Weights of a small GPT-style language model, trained from scratch on English Wikipedia.
Architecture: RMSNorm before each block, rotary positions, no biases in attention or MLP, tied embeddings.
Each number is 500 + 50 x the weight over the matrix's rms, rounded and kept within 0 to 999. Layers, rows and columns count from 0. Numbers have three digits each.

# q: layer 3 attention query, 128x128, rms 0.041, rows 0-31, columns 0-127
# k: layer 3 attention key, 128x128, rms 0.041, rows 0-31, columns 0-127
# v: layer 3 attention value, 128x128, rms 0.041, rows 0-20, columns 0-127
# o: layer 3 attention output (transposed), 128x128, rms 0.051, rows 0-19, columns 0-127
q0:457478520390470573411531490397562484529503537523569477595426489424432510450489526534527528493549541530524517452482508499458481533464479473479516411487403475362484408498614417498562476546576554506475461458524521416492514487526539465555602574428549573500587442499468503587537480477488508547487565462550542563493511513560308391529478489546449501554426470461593543504397610555450594525591
k0:473484446608477585510563555551489489447465514558504444434495556572459449480521542421461474474477486553537493540437483441557446472489527444540451513485560510524470460504428587568454566586511495499535597473484448466467530546478568463529459457503479463472489553428577518526488559523494514474546478485459470485469452489522482602479427488526427475424515445560484540494553424437602502493464
q1:417483474500576550422519584482443494500497526521445536470408565584543514443613486489498497490484444473434527553414570478518474559533510523474506586475497518514466498520458544389488476513546509510595474390449519482426496466596591511478566390563481530523502567495440470525538470534526457518389552541428547500477516503469436541592389498485468495520520431539412592462596538554544490454502
k1:483533492468524510512438480522494537470511481413475525557451478535551492445438510536450445525440492475463482517484471555525493470505478528523491456534477542472555568453509506573493514486511458529531434496534494484517425473585484519445450481542500528477552529569448517542493457484575538485463466489601475465498498484489552494506475481497534460500592516432471439534477481503517465493480
q2:501497550532551553462427479479451480529468535439507481481512475470522523462483442443542468493420487418518499541445491492580472501519494466475523523511504545507464554484511587420531540560494555529547524477482515467436483503454519485452425482578508556526504508445531457483488473507420503442474520443504495439463553515493476550474543485495447472430526438502441484486484510501488562438430
k2:557475490441523519461489474562456512502509490539403503423474544520578552491483478457430581532546544550506488476426508546439460508502488561483494483439507540510466517539561518471493428510520496523440492479493498411392581527493497436501504532428508547594478541541456501481508546446515520503468588553470559541501429427491496471533504567491515496526485526521453493482512475487430500483501
q3:526495519512539491523480502533509600516442478424430573516392531563527544510512513506540501546504437423439483546362497530528503522521519538527522568537456485557469520507443556435467535551497499449520549451397444539447531448535569553476543498630454578512470557524439503488509436526529473553454559594493556503500544432547414478492393498475469560381488588476448505476491518530510625493496
k3:461548518526552511521573568554451535493430485567488467452538574552536431517564527507494488552543606521529454524507535535494475504562445497590522603476483530544483493650505491469506519435479532494446499535533499390466519526540495485533447445474424461433513538381580516450471505496461564510441546520442535515500432554453510559496479492501553520576486484574472484511528508463436548526527
q4:553521533484500488574560529464544448497572497496532498437512523447468573467464485483501530475465493578470486546531487479511540579539517471489541508486466503464549526493534471426486506520427412507452476475559483550509470538482396490543541575401488532508489397513511433524518525521493460437543521513556508434547442485483578545551533480604486451523541501515591482438505533533478561566437
k4:485500439551457498485478477495506530483533496508456490482529582396457534468491478468451520523478434490505490467500510480553532531540575526455473411508522526455550486500495476424569494536403455466550524463537560536553527475440526496481527515429568433475557509549482511491486464479481486441522491482424501512458493543482543492492568479492412404533482520492599535430538563457493468469515
q5:576452486457461476571547495532523498504545529440509465597470517415520533557498551542429496566503491522477548454479463556498552483543536570446464509497473419510565486455507436585420484571501387433534508435540492481564472528470509474428456499416561464494550478569534533511588550413493486415493520495460518527523480505454423424563503494496492510532475598550526550463504525536467559484509
k5:550564441491481546497447500483515450462473525515523488547394581443469484504485558523466530469568465504512487386422507437510497500529552540524481428507369494487545474508520470408510515581470507399515467472493482451514513520496482501478530558510540540476560412523466478467559445551493497470414519535503528501501472494487441472503551505593479443497430516555466552472518513523504539410472
q6:609473504529494478509457546574561509500555584489532520530546548411492482565520500498455510516429396501633501457483499520559534503515472512433509516538519403506490542454497453459511535548462472484500562509405546420411496461488435539483468434524549493529521463621498416549482537502490546433482454521470504514561475593484519510502554517546435519550437575492530562488554582596548537493601
k6:507523495540437484549603476478521475481523492512499460494473536556433500498531489508487449492489496516486469339467512522475488508507528490460462462584435575487556514449555539482395526504444436498460539498434536482483525555431497424504534508436585436469575533522483481408524513479491477442450600483445504485510498492455531475533510584560542524464453568666464517477530498460515546519483
q7:544508459500484571464474555487514509609460480553535480504498514413491514492549496516427623498570500562543528572482436539566525479487496415494514481447453515501505441549450444558485457494543520494507496418499508501534485507456540589495554508410405430533442545478541490459574450451485532500449523495457504501527451444449462522532462520561429433518553440552579526512498538527530505573575
k7:571538546399457501442473488572481437614444450462516534411504468570534534488549489420501397493511554472596516596470543489552520473461464519492559466484544493490572471614504480530563515452517590526464481531480475463467451484559498459509455587473436494547479497415494415494508499533492493537470547523489480485577556490531554498570422547542524598591574454562508529553414466484489421534495
q8:531472550495455503512514429508485447523409489455472494515559434441643494507558580527470483484461506460515558493449466575451502481421470539488508671491501461453565530434504526523590520410467455538541578537468481436435468477467503483506511495526443443545452487529547474499519453396624503511553401475517443532478538493501541543468556547483486536483417510486569484477512491454485550491486
k8:573425499548493403468508442611535514503438479511518470451567572483586467553532400453441448521463572490567512476498451475491474450553405464485487504554466431505514552486417442494563571554529490595579482547458527474477430538477493435508446495502475549591494454515454467436552525474504525495470537484403526532486524445508502535498547442474484451468401544546518522537465517514417490447499
q9:474468417449442470433504504551533531534514507592479462454480479565519482489525543485505485503535438546427407536498531460450519425384499498462510569459484463573527505482471544548521444466501449458518568453525540493406532481501409509547527452483587463516449513497476442529454538537504477483509531483495502538511492447543552520417492460438548505456490535469508496483489379572563570467571
k9:469532556538503441415478494490555537522449480526524544555506469561443419400489456492532522504493625518467529507494454464546562458518500501511607570472501421467504511470550488514490444457556530455396560531489513436490530526456484501535524484540510526502506541490496504527517457593509505519497508534478468538500509476400489463492449457504487516553467544448475506479458487509529516512476
q10:421473489496428557595464463515457483485469557542501549487502523429497418512497527527483505530506496500512424522521459508556511506500573499529480469499481443533501460462517488594541423494454468521510532502513547497435537572457524587509499544548425549420511497457459614491569506522480465520515537391472506558513511534476528468586574567513515518655489498601567540535506404448515441476530
k10:409523543534447521490478490502521469482555489478487542464518421593492445594474494517487549507484564493572486477450503497516491427498507532524540478599499421539548489509490532552518481529552575462390463532483414550523525519491451542516532621458489535461470472490486467602613474522503507581519570501512614539523421527530566490527568536548581490541570477475410434532454589415505444462567
q11:519465548547446551479498514515475477499481534503528522564475443482539485502420501465448470519466468506507481498472532528445528449586523467526507507535524495463559533516492512617457470491514492466512436530502499512518514470508535496456390464501506496451457449475566470554535489512464594514452578414567446502527506600509525568551467451460471513481473497529469472616478560507423522573487
k11:547457490453380427540588536541512486472439471520543534558422535517527481474464523534515454507474437508571510536466480552501518521512547455548577532488484543426535476430482487538535472484547480495585547491582568490550445498527500577466490535457472612483472495546518448452432499580488456518495506461521516539541473462505576495541497515542552471485511497467510503510503537448377515474524
q12:522484523543546481543520537570565517480497544496482541511478506400525551540457512500609464530442479438510458388478563420545446558463537473506508608532483452545547572413479488456396552581553461509517428389446600533461462538437564571428518593564472543535452423546432527481490436499507504546477472478512453484486505527534524595512514408505495351494517451560495566465513592466524551461450
k12:453485469464557529512613504463452543470477422496461443495451511523465491510440538480494400515448461485491497438481575554442492457550454553618499551434526469518469553645539572532501506495514529489438507463512521586586567542457561424485489536515564452464498507378514442436480543429475459465504487500517534589491479577473477565482594521506559527485504433470556505542507527479432529458403
q13:456517490494469464502511509583544464545409479499585475496456561411494443557523431500451464489499511468490510531463497512444532496497511557447549565536470463531508441462520476576539473472458528457605542550510508485407441535519459571579530479531533463537503468536547492499471548529443469528534450540433488481471460478453620440583486515437348494507578522451568559557410480429469550558429
k13:517539574494471534453472485669496528485447484525538442579553534525502533586473461458460485445543466543583420466538564510472405445517417467506599448534525500512579575448610418575542512518519562477615491546463440500451519485468442546623516539515519456549520517556491507547490526425535524482478508476359499477511553491391544440489444498515444525513564527515579448498474526499464525451466
q14:498512524508512481545536430592485441542546501519501439493593497461469474508538497425469414431487475580489531542495518519521496516585517490567524433532507478496556471436413483571481464506535548509521503535519535508609484527427454524466488492565520494515540517508487441467370556461476591470596561403563464481448487442445545465468511497446575560514484540425445534538508519386454490499477
k14:485406540475514541496554487471552419481530556485506499537579450534508508482494527513486513492415468490553496580497528452527478503515482534542499487608422445456507429488468513483477442474441486474501516508485495455537469493533399529507502482530426507569463476580486435540451459480424547564581510450471389538445519589475534481552436491456487566514462478411449472531564532409463544541492
q15:458549497494534471416486578516524546535522419481438492570422473455516548492513506481509502475470443498472513497542603564435435427512474519555520452444495453519565450533550486524561493501458526485452408495610547495520520499464460456477537584429562459546490507552524425495492617516533421527485517441539505532508500476586438519481532456504488525511508507498499531453509594531515571519534
k15:475502572481521434485471489471420466493455434514539488503508531553444545557466563428559477499467440533487541460476511495487501546571492524456517504451463455485500488514450530478468486384427597502561487500568560468456462505470483518567515482470584483439503533438573522497528477619385512578478530655552421527539548511478473463479492474499497430475416453504483492526503512437487552585510
q16:426490496509510474480450526576493472595533540505591495528487492458549588401532495422503487490450415495534570565436509503503465538447541496430522436446474494598520479493472530481574502553545473616573365410467489556609420489480477539584471466504518536539515502518475390621501573538527594444543526535549423577431472624457543537606477458512598472585480473425557488521546501498441491445510
k16:501509487410490476489524444475515433534490486457491571570489563446464480504510534505560486462496515560497449358461430453431541605579541496542518429530510507500488542467516378515595446480526493476521442507524551573489442514562494541438585478485538497517495380537502450496527491511456458578586423547555456466559518519620512437526458426520317398473439513473534566504485517521503568458562
q17:517513515430470551449551545488527595516437521534393555478476559471489563564503465514517476491476503551393489426556475503433551550462516564544545480600527539509454516461570502405469472500482520424534605548491528461489534492517522471421524622519496513525485494520421549470478473477411422471495516453453533423531489460428442496430475553490356519508488523543515507436498460476544532467534
k17:486463493402504576514591576443446418525513388581408495376552500566523501476529492453461498497559570507489488532490480496546463486436501501452423541410556535523516513527544557544421525499495437484509547432533538480479539561461556366447440456542470544553511498399504432516545484507461462452492474511449559501522410536426486483438428484469516492473474514592477579513559404533524617585528
q18:495555500520479493471458489456468518469497441499411565454521529589501505546461456514543420497511484420485464534466569540509421521524514468525477535570576504543524446399399526440544513490576552468517539475468486419442522527510578525477417533525331488534493624527492518504410468475504499466557438408489460463545598402496601499434514538462434489471475549522468445518523497513477504479460
k18:464432510550457529528533484516529469477412501517538462389534537612526471411450505458462466497475482508540515542482529554497487404474477494500504611455587521568501552581474552526465509446585549527481580492497475403459522499504470445539395453521462493519461546427613460529514447500490515522559535428475480552494479441520513577534541549516567553513548507503444483568492479466466514531418
q19:560515476504477544561577454476465492501488447419524540535485509540514450564525483542554482567629493498563531441521481484458424522546425500488432447562450431500466529437558410511496564497591485530527592551490470489522481481530555583557538462530475535485501537594433642465541444469557499490495571535433586468458486538506395451536528503540471513556505463440502492553479494456510480454508
k19:485477426479572620480529540539473468519540445506400494423564514519472411516534577556447394521454466512579518539362498476488485482446533541476487525527509555478479526504480539557401536510535466500434494467491438539426490506499566511493535461535481441566512395510565491446527557436581463532559456534551498421456543537556537480491480464465544484513550542583464489578477445559503522449526
q20:534447549458471522467488495453464469531522528490431450488520514491530541463478475415407534488500505487477546537502470426475483514479491534440523502452512545457520507495543581492489533575413532511478492462519493557535471506466414478502517524420464537508474475461477336503497561475402449497490489532507513472502451522489546540558477516536504521488463535508503512449486501525508543481537
k20:515487552585400439585401470506484578550529532445501557520465508412460514462468494494475633476518457469455463521548523522459497522447508509463532525488505508532514482482516419529461441486510528590437569499559593452552523442485458511541506422430586492470475438481488501542530427505395544456517506461474522524508557510438403457415517480558492499508464451462570575394506536455480561524463
q21:487567558528527493503520498529517529533476490516490523556450454524506478479548438500486462571478481490488489471523468468516442494505469505543521518517462442519546547504472517486540544492605556486490488534440529501498418460496553497508479502550492496551478528541497559483475501509535578492532529508500451608468471466551576426474526509522558556470552451489435452588459586518479524542463
k21:521464473420535456455538476476554477491491478537505507471522508572497444577544483504483473569432521488572528554460506587433506433504444458510608599525528465496511475499497514530524511490550543458502475517452498478461475545565479527462512493533530492541495558504527515538487527518490392500545492442515385448483493457594562578495438544431538560582505502424451475588432608496518471538558
q22:483467455547527457479454487522511439454480499517454482541468539500441477501546549470562510397520442468469509526387469562554485602491464484538510482517539525480429560546420410435463406520539497494483483444441489503549473524583550536528564550573501505556457493545460453433548477499432424513427603554484464444518522428533474482574417512496401533421396507486531491466532466462463442409490
k22:402464468452594564434459541517538586494542469451559512438560419517583470426473535412491469429542550511564489506532545486472507380543428544588422561430535515427418525617455464583450468464542467408487464488558488404453524509550464396554508469582396439520542469497600469550512526521517549533586525513452484581466502558509530478616464520509498520532502449526481485498562530534535537509506
q23:578527492565559487529511526432427504480525502473475557400489476553491494577396567534519484519486534502441568531581525539554466540424481504436503553520539509497461467535509562541470555458438501487567405507541519544350488549599501481437503523556534489425506612416487643487536434496587494566524519496477463544499535536511595561496557499499517501493520450459390452512506474581496498546531
k23:415485485507541417561431568475493511519423404458456557486499516549529494496505455459503516510432532578593600555506418572564495518532525392491425462569535500493483545550492488505575547526524492457473463488475497413522525565476569531419489469513514587437491493587497589498488529465490512543495538466483557520486487426582476564497528522410539480543561488456465448510459488533560509474546
q24:590495489503454467506552574520478505507503462470475486538533522524512475578483560480429480498465535514505529533499532588436476528461482574613550511523504513434563561493500463541509519492633579490467462484469508550440429565516473535538442519538488472660513470486470517446501439430454538523483480433506420525429506504454539502526559536440548479486471593394493487488447457531456534428554
k24:517468421461559606412538520547559476473496561360516501536438546455585484462509462471435530459475520497614551434462486528471527532492500488477491462403440531502479470488528473440533515469565470515494525438444525482465513513431509449520501508450541540591469474635535435510415561493488475505505497536486516507451458563465439469584455483498468511592411551479527505446513598495504515518569
q25:510530547499435546475466490550516529535455535469496424523474464489524401518484447424572545503524465532538541531508506464438499457429454483542455585422497528513447560543514521582556555486442499499462554446452453484359417434621470467513432512467559541539488584532464587444532566506509490517505473526456503426561496475541434481463515464523507517493463476576518476419494445525510461430498
k25:481377498415511515402464547510482471544563479440537522421503550551499494465446507462420550487494595545430569535496484456505540487565459483398470497465425497508448560515536467508466634517511466516448558501506532494506452510557504514476466562474518524473586499519568492479500608521584497436456347538531560452432484503479502409410430489537470501495441567596537431468479511470512506447579
q26:507467503467485437364446537482516512531474515566551463518448501513429474440484531465537569553503544585425501466495511464397468494532439510485537523454470548374432540470515506535478412504520491519423503402529500468398504474578536463482502481480537599494559428554447511567484473502519489597442468560443565484536516542574406505501430557544491397415474535534417538534477459492533507454590
k26:465523496483562526524382528487615513561506484489489490553428499478521466508420489399544439455516571502382518509459539493361530477519521557512553491513471567466446540416571473527517513437521463575497490522538440580492497483564515483441519528523518416497502489408537490497398451552566492504402431514523496450547467477470483508526519532511412447493560455560499456495542441489468498534569
q27:442488504499579416450494467483520527493473466567479504474456479465489501447462513586441560391472547593511490554490500568521427468580463476476502475460555492490506541492469472464474486507449543507462549463463425528411474488522552534516536501460518480567523431460501536553501554508467497519524513532519488529524522503503501484447474493556557515495519483493469560519476506515554378511577
k27:538537477500507510470502515433526498497531469536532480507502509475545545549434519427397455488492491526399531474532508507516558629503430509471447449482468521495483481443516520475559530435496533490526476552517497575511476449556527413515466428459497497451470477531385504631452488502520453494446499543493522432488428477544510533529411559557503566569497482520530545442517461468540466525584
q28:496510492472598544523489475548490471401559509478442582578425560480430525552442539531493471441407415512491532510468500512468509525518498466488451438490533496448546500529493602431425473451499445471542433425481505456488495548508460489453466463475506461474446489497394487540468506495475556493518534503473479458561512539570532494483530479478607609559440518436484538474491568514511526491495
k28:495468488474527469510556458374534453443592455545497514495466497586445461416477501530512554492470547535530489460494560563502541547519506489515566563426575497459578546545483573578362426509552462459544452486505525471575489549519536499504458508456466524513477435461487515527477471525498564478516594524571459609501484543554495486556578530478600533479439461448413457522557524464613508572558
q29:497501449559494472609494563411493519446552519566585521494378438503479558476511645470535475450548515511474534418521556503603484557577576456482477490484566486461409534490467537461435452464432565408554477480509507385474521498432554424471499496431544503453503517443581570405597473415443469486474601506534437520519512497543471473522543476464500476520521418548436520482460545483519477537527
k29:438474541541609480562493593404488432435496464509509452552335421559491542507400503548493569378521478485512519562470542557580514519537504516485429525465556417503463521489512532478475423477456596508512474481605524395472462530434509424444482517445491456426481533499473534513550567479500458518373606466529516490583488450608491567491525570491512501539487475466484445425543442538498567472547
q30:476486416526538549524547618393558457584543551495561467477482483510457488559394509423451493497531535489601435525522552481416482425517436493482435591497523520519545558469609500443528428536526535581455557494452484477486510514506426513528442567465469472435473502500533571490449482535602563512470536451473558522538521504441463497500585485501414444479510470598496503466487445503495521477440
k30:556578452542504458486456547554527428598441521506480538522446494519505581465472529439449520522444553550559461495519542516488497368467532467459440538489522458449511530469469579498549428495499603539426483465496515570520536448484506561457521512534455577441519531489448488492446500514541538478498504515518500465526518502397538534529599510456397475429492519544546473429394474519490469463451
q31:483464499477397529583488377616506519427482503393568555460502438448484454475526483536558540460595527460498493422546399530523473449471539496524565507519497480519536489541420460528546520516535514477517520491487518473525435482552496530576450501482493556499474439542461565499496512485561495476649503554485445508426597505536524523527436519455468507490486583485552485575457546443493557525494
k31:452475533458432507510490483509513607427442480493477465539564566494532447618500498539485500548481516521615481407444556405557451447555446558482542453532536468497558517577449493512555494536497441529487522507520476501526483517620530543496513522508463406510475490517508452503549498480552465488576402474503508502464537487507526536509416473498498520524419525461577500538590547513541490413613
v0:548470485493429463531539519527492490534571475498540467504445568508544595499631476494520527619515434467513530495561428478422522458500428429489430549517531409470488414416527477589525506477564445454479552473491515517452514492438490557465472555478460494527469522467438590412562492397545431530458531533516540471534505428516592504558522439473537534594490556437477549454409535469508465495464
o0:475560530432468501528453499491543495524507555490487433460548482480463450500472513565534511433482477545458549532447517443479534520516486521518524507525483543426481536469479467519545506544484559469511514514594440523476581474558428439533496473500501510581473461520484465518493445510508573494495460526588467532521530483477441490551440527581441482435500434526565513467536486467558507386466
v1:549557465410509482476428524503482522506466429541430535537563462490420408470434590605521540461451442427447550491461440480527446436503554446456489510467471483545568425539524455490466470518520474494489470478508458589551497570479468473388447497482551433460618552423542453537539530511467616562500511519485446495545461515578512527432526501483454480518456543454615438561497452509504513501512
o1:518552500550517581574535561522456492499520478503550444514411510493469516508493467472490432474518501466518416507573462449432458401543419510626483471501572551407481507518421489495542463458436602488465470598475414470498514488474525464553467439481507446491393456554518521470521454501489489410496538484515468475444544526492481588475568517568493556492489490496527547487486594565553494557437
v2:502571448546535536508480517534503456455484506562604541483370479488412489418488523462510428516472469464565521528533615508558495461531425501539475482495532539385490574501506459550429503445511495524501504505552522483564476551502513516515569504450421551561504556491557440463441432511450496458468544540541537567507498539489497444449525516501411482538490505583486520565530420533630516494552
o2:550434479478470468484537463563478548434495512484422457481521458442442579469444509486485463362498440483561541407471521615520582516450469479550421547515485486523520514487482569614532454501441512402490428557476477564478516561535529536467605458441464470542445508436487549489508489534561530506547505487557460491489519531438482538517434559536484531472581534492526494513494501574476607433397
v3:600490420531596496497463522493475512469432489488462398457585484534477489518433556516485486497518473439487479572497466573553428468549492494458502417447443470506462496633517510495533502485494535524479462551553474524529587558565440431569502461459568513463511397490506370510577582461527543458448586516446470592461506532562447524556444465526445553504541516508387418472471537447519494463565
o3:483550458447471606458513470489453393465531481515515483522395433447467483485423509448530444529506460454477480449503472472498543548524486536520536446459506535480517498431523470467428491495553490548492541464467560468457539515469528487507521591483474548466516514484597487500506499563431532479556481532476545478475459513489531468433475526517514527541472561474550419404487470509446461524492
v4:478488454521526515518514485558517586522508513432497425476486527426548520450483428491562527524487458453526491564514565498522520591445519530425536558503564551476458465545447541458490446438504464419427564575486479571544536463513492441508470464477491498487514526567532529465486445449537509444511510528538470463502566572434531478479493549485481453499439369502471542514528443592509578458467
o4:515512487504508572485489548523489467496461511515453459571504476505528457495485437480504462543479480482481567451536442472512533453553473526483449508485504470454422546517505532508542490498551469534603451517495491482470441533470450551442482526556535528445511543417469456491579473481472522546559466445493477572495473487514434498516526450542465478506486457538512498509547550474477455506543
v5:551452462570497524495447516586558514427441580615461574453544434536486544547517539491485536511490522540562511460476442441499475499433479426468450469453529489467452525431457526563536454511480433513560537454514535471530536550523476504507465472391496460503434506595502523476536559468463566545543428434504507464454552495534550522466487473514559539450526539500497500477498491440398507538545
o5:454491438480526487470532572535535486506510454480451467484370603476530458478530523467473536465551552442466495482496473442531460497474525518515543498524474565483463470422544475497514451461592475459534556463442490502489558576537584490480572436587500504491451515489528539537564471434470526530455513567587462481521483497525443522548551462517493535442486506540458503514499580485507440433499
v6:458454564498494481564590519474533539463539541479446551462522473534594500552413448518394518535586471562462541522476471513453463482494461460474473516456400522537463448536511470514589455526490505513608513481516549512556467463470503471424474488395504551536545423491443506489543499445488502467481527470448430564487484565523526457562538458494496572500482491537549505504475514625593455496517
o6:476563552410506425546460578478511491477462500495505448530455585521478515435564507509537509457603514522503498445535546498508444444520532558488542564507494490526568504439540501496426521389562501433487490445525509526469544494535481489521470477557465406494542499500467510491476438518557466583457554544443568503491504348454489541542485538513527424483565539536507490546521473441567516532524
v7:590517516443494537515461539562486544515536461488449552537510470515429497521550542479540517441548495471462486476453504529630530561518555544514518509485412543512448476492486508502505513550442485501460501453549397447485429500575522507487482540467519559486480555589405509497541601508516494474503403581489542411576576466583518525520476410412430491444531535499558406506490480482373517485512
o7:493466540534539440448531424469467513533453521455509427507536491459536543553528438602458525481443522527540532513540554465438526456539470542527511528517547479455606498505566523490464522485472534525489510403400577419444520506509530505401494473513461454602476480545509453496467490487502542554527452470602466529535519486487518603493547502491548510574472538441436552488518524537513430501495
v8:487475568469503531420472466438484484555573545534625468516537467603504539464415498506491497537444534463501488566508458494572573495497520538421516440485543531474454510501486526502550503477518533455579451527422610478522491482547495489489475600546496486458487468518388482514448464493493537475443475457508461443500402472571496503500473583490469422506459480434448634484457516513557444508460
o8:474476579525508496503512471545523506538516440484535480504468507489525462544536498538507474433484538488427526533475492465499446474499481438462478504517498464509533490571510510461517507560488492609391559412546462401535392566449459608488497525482458398538567467500530487518495560546528475548570491597535536513594502449441487507531516449485541425445580468578455423478445516498480558523453
v9:496488518574502459385435389437488517492507618522414566589470553445453553503595496486438555529508498507404448543544511521442585505519495426558552464551488472486429405514556471515456548469522511471475431522498490536517420525516528579494483550584544630484544511509541565487464526531493456452521456446402429516442421465490480513490575524465419551466492473476546497598485583462464466504548
o9:505471465471447415532539493432459530478524496482571625432492474497505517525476440476461567530528573513527501391509552504455491501432618506469516504453531450587515514554509406446542450551470450558503563543521464467515478442477485394492593576375502508503502451531531445493583501443493403512422494502462554485495473522549532515520462507451490528512501540567419464510497496519519481499570
v10:477443540493451485498488501483513485517476535517507566477406532492441483488602502513450473479447507429526561495428543508494498441551481458476493502528438522515507522552426463518528528536473508469468586516517498528471529332485499548515483445537543459499524494485538396541474433477489477547485481462465511529468453483555422450434483541458413508431508521551522400490516474583482468485504
o10:457497418447539415538500538484434561399495436460459584516525445556495553496500534518526463536528521621531456484522490526467515528547484480485538441483459493526542489505466497571481502517465510546485434518461529487566372462505473473528545457486437555520535433464514544510589514463516518509544463489509438470443558478446574527518471478517552488526446511498519471580541432491464507473588
v11:528504511539521480412484513476445503446412447495414528490556511541511480518450548525456531572473480523554532463508496475451559556530481491493471543388493567410482500433425577502445482505417459533441533503531504513417435549541484509512483499473573451453552489448561396540546527576530431481400498555520411503494504591492540460520471606485537544488476540539491465552515518528459404486581
o11:570559503473506500513513472616502514495519494503542458553500490519506459496510504502491384507516405548548512483476500522553531490533501607517460492492550474487496492573521418441477436532523520515594515596509500553582538458513526526517515423566509577569499549562460526527515476442490488575527505497512542557453455540524522519465460416500448536529461521394468472566583536438473497562485
v12:446534563467599509550471557543566471507479555525403431501454498465500500552435493532576510560513416504585566630564518481473483580522536417518452517515443471539444531474456457495527473489591424492500450462506448494544545466488473436449576500565453594539487533486465534539490525596485392412524427419537555440512497505531495558470456573465475463518494496544550566536477503555418542444535
o12:569551443518532516445458466473454476565439431493609507505584469483524495460565494437488456448540560411482424477441507510453533467425463539462520561520488565501497492496474436509499550490516480512512472418569499500515546498528519543535522506454490464463492495524503473486501481523513496589503526524516533522470590493511488511435532562490505520548547562390550520484518503572610506448522
v13:478472494525496485555575561483492511439547430492509452451436547543593476492500572572467424550528544522522498491507583534546450506584552601505483463530464473468535537441557513526540420592569511471489509513568588539527393449520484483494546423479490488467457541440431502475498463449454467474447457420590524545524384489596493477514535523426448496470572487499497474518507542430501537543426
o13:526580439498465540432523468426538429524506486538494523548563579582469540555493453560447536510538420593575530510447464518468523544558484506539502570436458486535467502535480437474488448512457470481583470463495471486513521444506514457505470514458477564439533510514546454592466535528517534428616594559498513461491555517429438492441517516536458504522453464555591500547437461472411529438390
v14:504461464534494543395578527519580478447460506523536547527483470440519518562485564403455451462461458593559488578554486524516599476465514456563446500492565528476479560564511516491490517522494453476511540512583480448511460554599606400488510445520503468559490464437504482461530445485485420560522470545580506529492488515420510501505519564507558486508497493509462526541452537486519504472413
o14:512447503494448534424526434546426528556478474494510476468474551527491512494537451518605444506476476470534515498484522453505474563502516583408536493466474525539486497454512475495579535487562450514431532551455455500444550516451479583463521497544504553476527525501491514541487479591512498484600499479445482413487572525470473496380537487484471563538510501483463500478486420463495559434424
v15:499368499547498468562449454450499500516496475400510544520497477493571563462554502567493469506466364477425542507468499462596534569480517506468480569538476538557539519517516564473395449574482488540559473465470473431530546491463491491558544519522520511477464517595442525528481529530522457509512467600542438530602485490544506461592535471566467546616466451535489479497480539456548450516522
o15:514598421429498543404601521483547458582481541596465419460480554535552458511467429509523420560489579428536526502532513522487499555523499520497530535429452528387510531395526558530535439521509473523487549517558570549455493532498444542468449504580559472544429479560511503551540508498535535542512481549509542561589512548484469554396490540559541451464460475496528478536498537514462560467492
v16:534554566540500531513496526580370590478479442551485429536352505491472511492505540477542433456513476499447536442473532442518545503506504600443529482503488569520484503439428460508544523449554419512523525599497466510428448528548482521469549512540446495485532542493588515393551456513538465507489576502525507487460504520469508445517566432572537507501580588506481594502537421526470604586535
o16:560445502525514462488466467551500412488461545622487460512570510505557513508476555499481519479494462539563531461529497522531509443490495479556462456445512473431603623473475464512450534521500490525491529448559511515567519448489478522525502506455507617528485497476422436530477432538442508491497477525400453539560550534451507496601450542414538541445536471494472514476461513468568529435517
v17:571497462513441410500482505434497477478489531414484542520503497483477530494551501492447409538512509508461448442461555505513538586423541513455537495575475420462543450518473487515476474509489487510428460452412514482513531434489452492466521519516502522448512480564495484539528511358475530535508479485562432532493481394542533420444506537465405469501491470571566528483497515470540465543529
o17:492543426488450469531522571513513505569524497496503533523545477524557513520518551492557560508539527444483522499537452480451509547540581538568532457412508522496464545533527497437408518508553495543508480599478522525517478533456479468521539536476474473484467415524496545517550431524459451586478526495429529535569442493510505555588539467518573527503432546544460507518495540531540554497474
v18:476497478456484496417478489496422581520438504459532556447574501411438510425438570520478503521404413467460464513493549494585542462514460530482575523547491557428446604452508456457478495459453467467429550511430487504438529552549534486560532520495615506568398463445585487491511559517446528560433572540462531587503511529548608517471451454542453539515484598514432477453471493477440568439421
o18:531425578573596547494461460577493443479511522533497456607482498504370484446485533496532477474454452448533505521524427489500523477561545487509477473492652512456481434498469554515473447615535554486454497616554493540478496554511395451451517520455576502552558482537445522549591475448447545457531450483522476432498536549458453500507481502528527557523533492446460614523545590458426462474461
v19:497424506478547453544470482523503508484489580475511503532536528522445522523483427518506496466419461473552550455390556518419479502487480444517477480475537521531474453446491465596487448474557510480476471486534447450464493557524526478458551505448529449573507539503470542514501440464428467442508454486516404434473548454528460489470522546502448495473487551434536464472515413494509489489510
o19:499479485496491552591490465508493563542524481578466539441430472509529480512528511538451440536583506547429398461518467474446525480447535562461518571426484468474510602538526483452538492515508506499461496403497574507553500435416486568516430486539482553461561510472476447486557498543526503523462514552468462559489496544508530488525500442517598491494540498594510509513558451499557470470480
v20:493473542475499567528513408496528552526448470504502511434475396513525445473523574507601531487429521583563472498458523513501570519455505496585403488390613446543522492467494498493501466520540456545543562493504532429521517491428526505496485415534586491540471387437517517489561516513524472396544478513538482485561561529474517625580440485510481489470532456452399526527594495420471448515447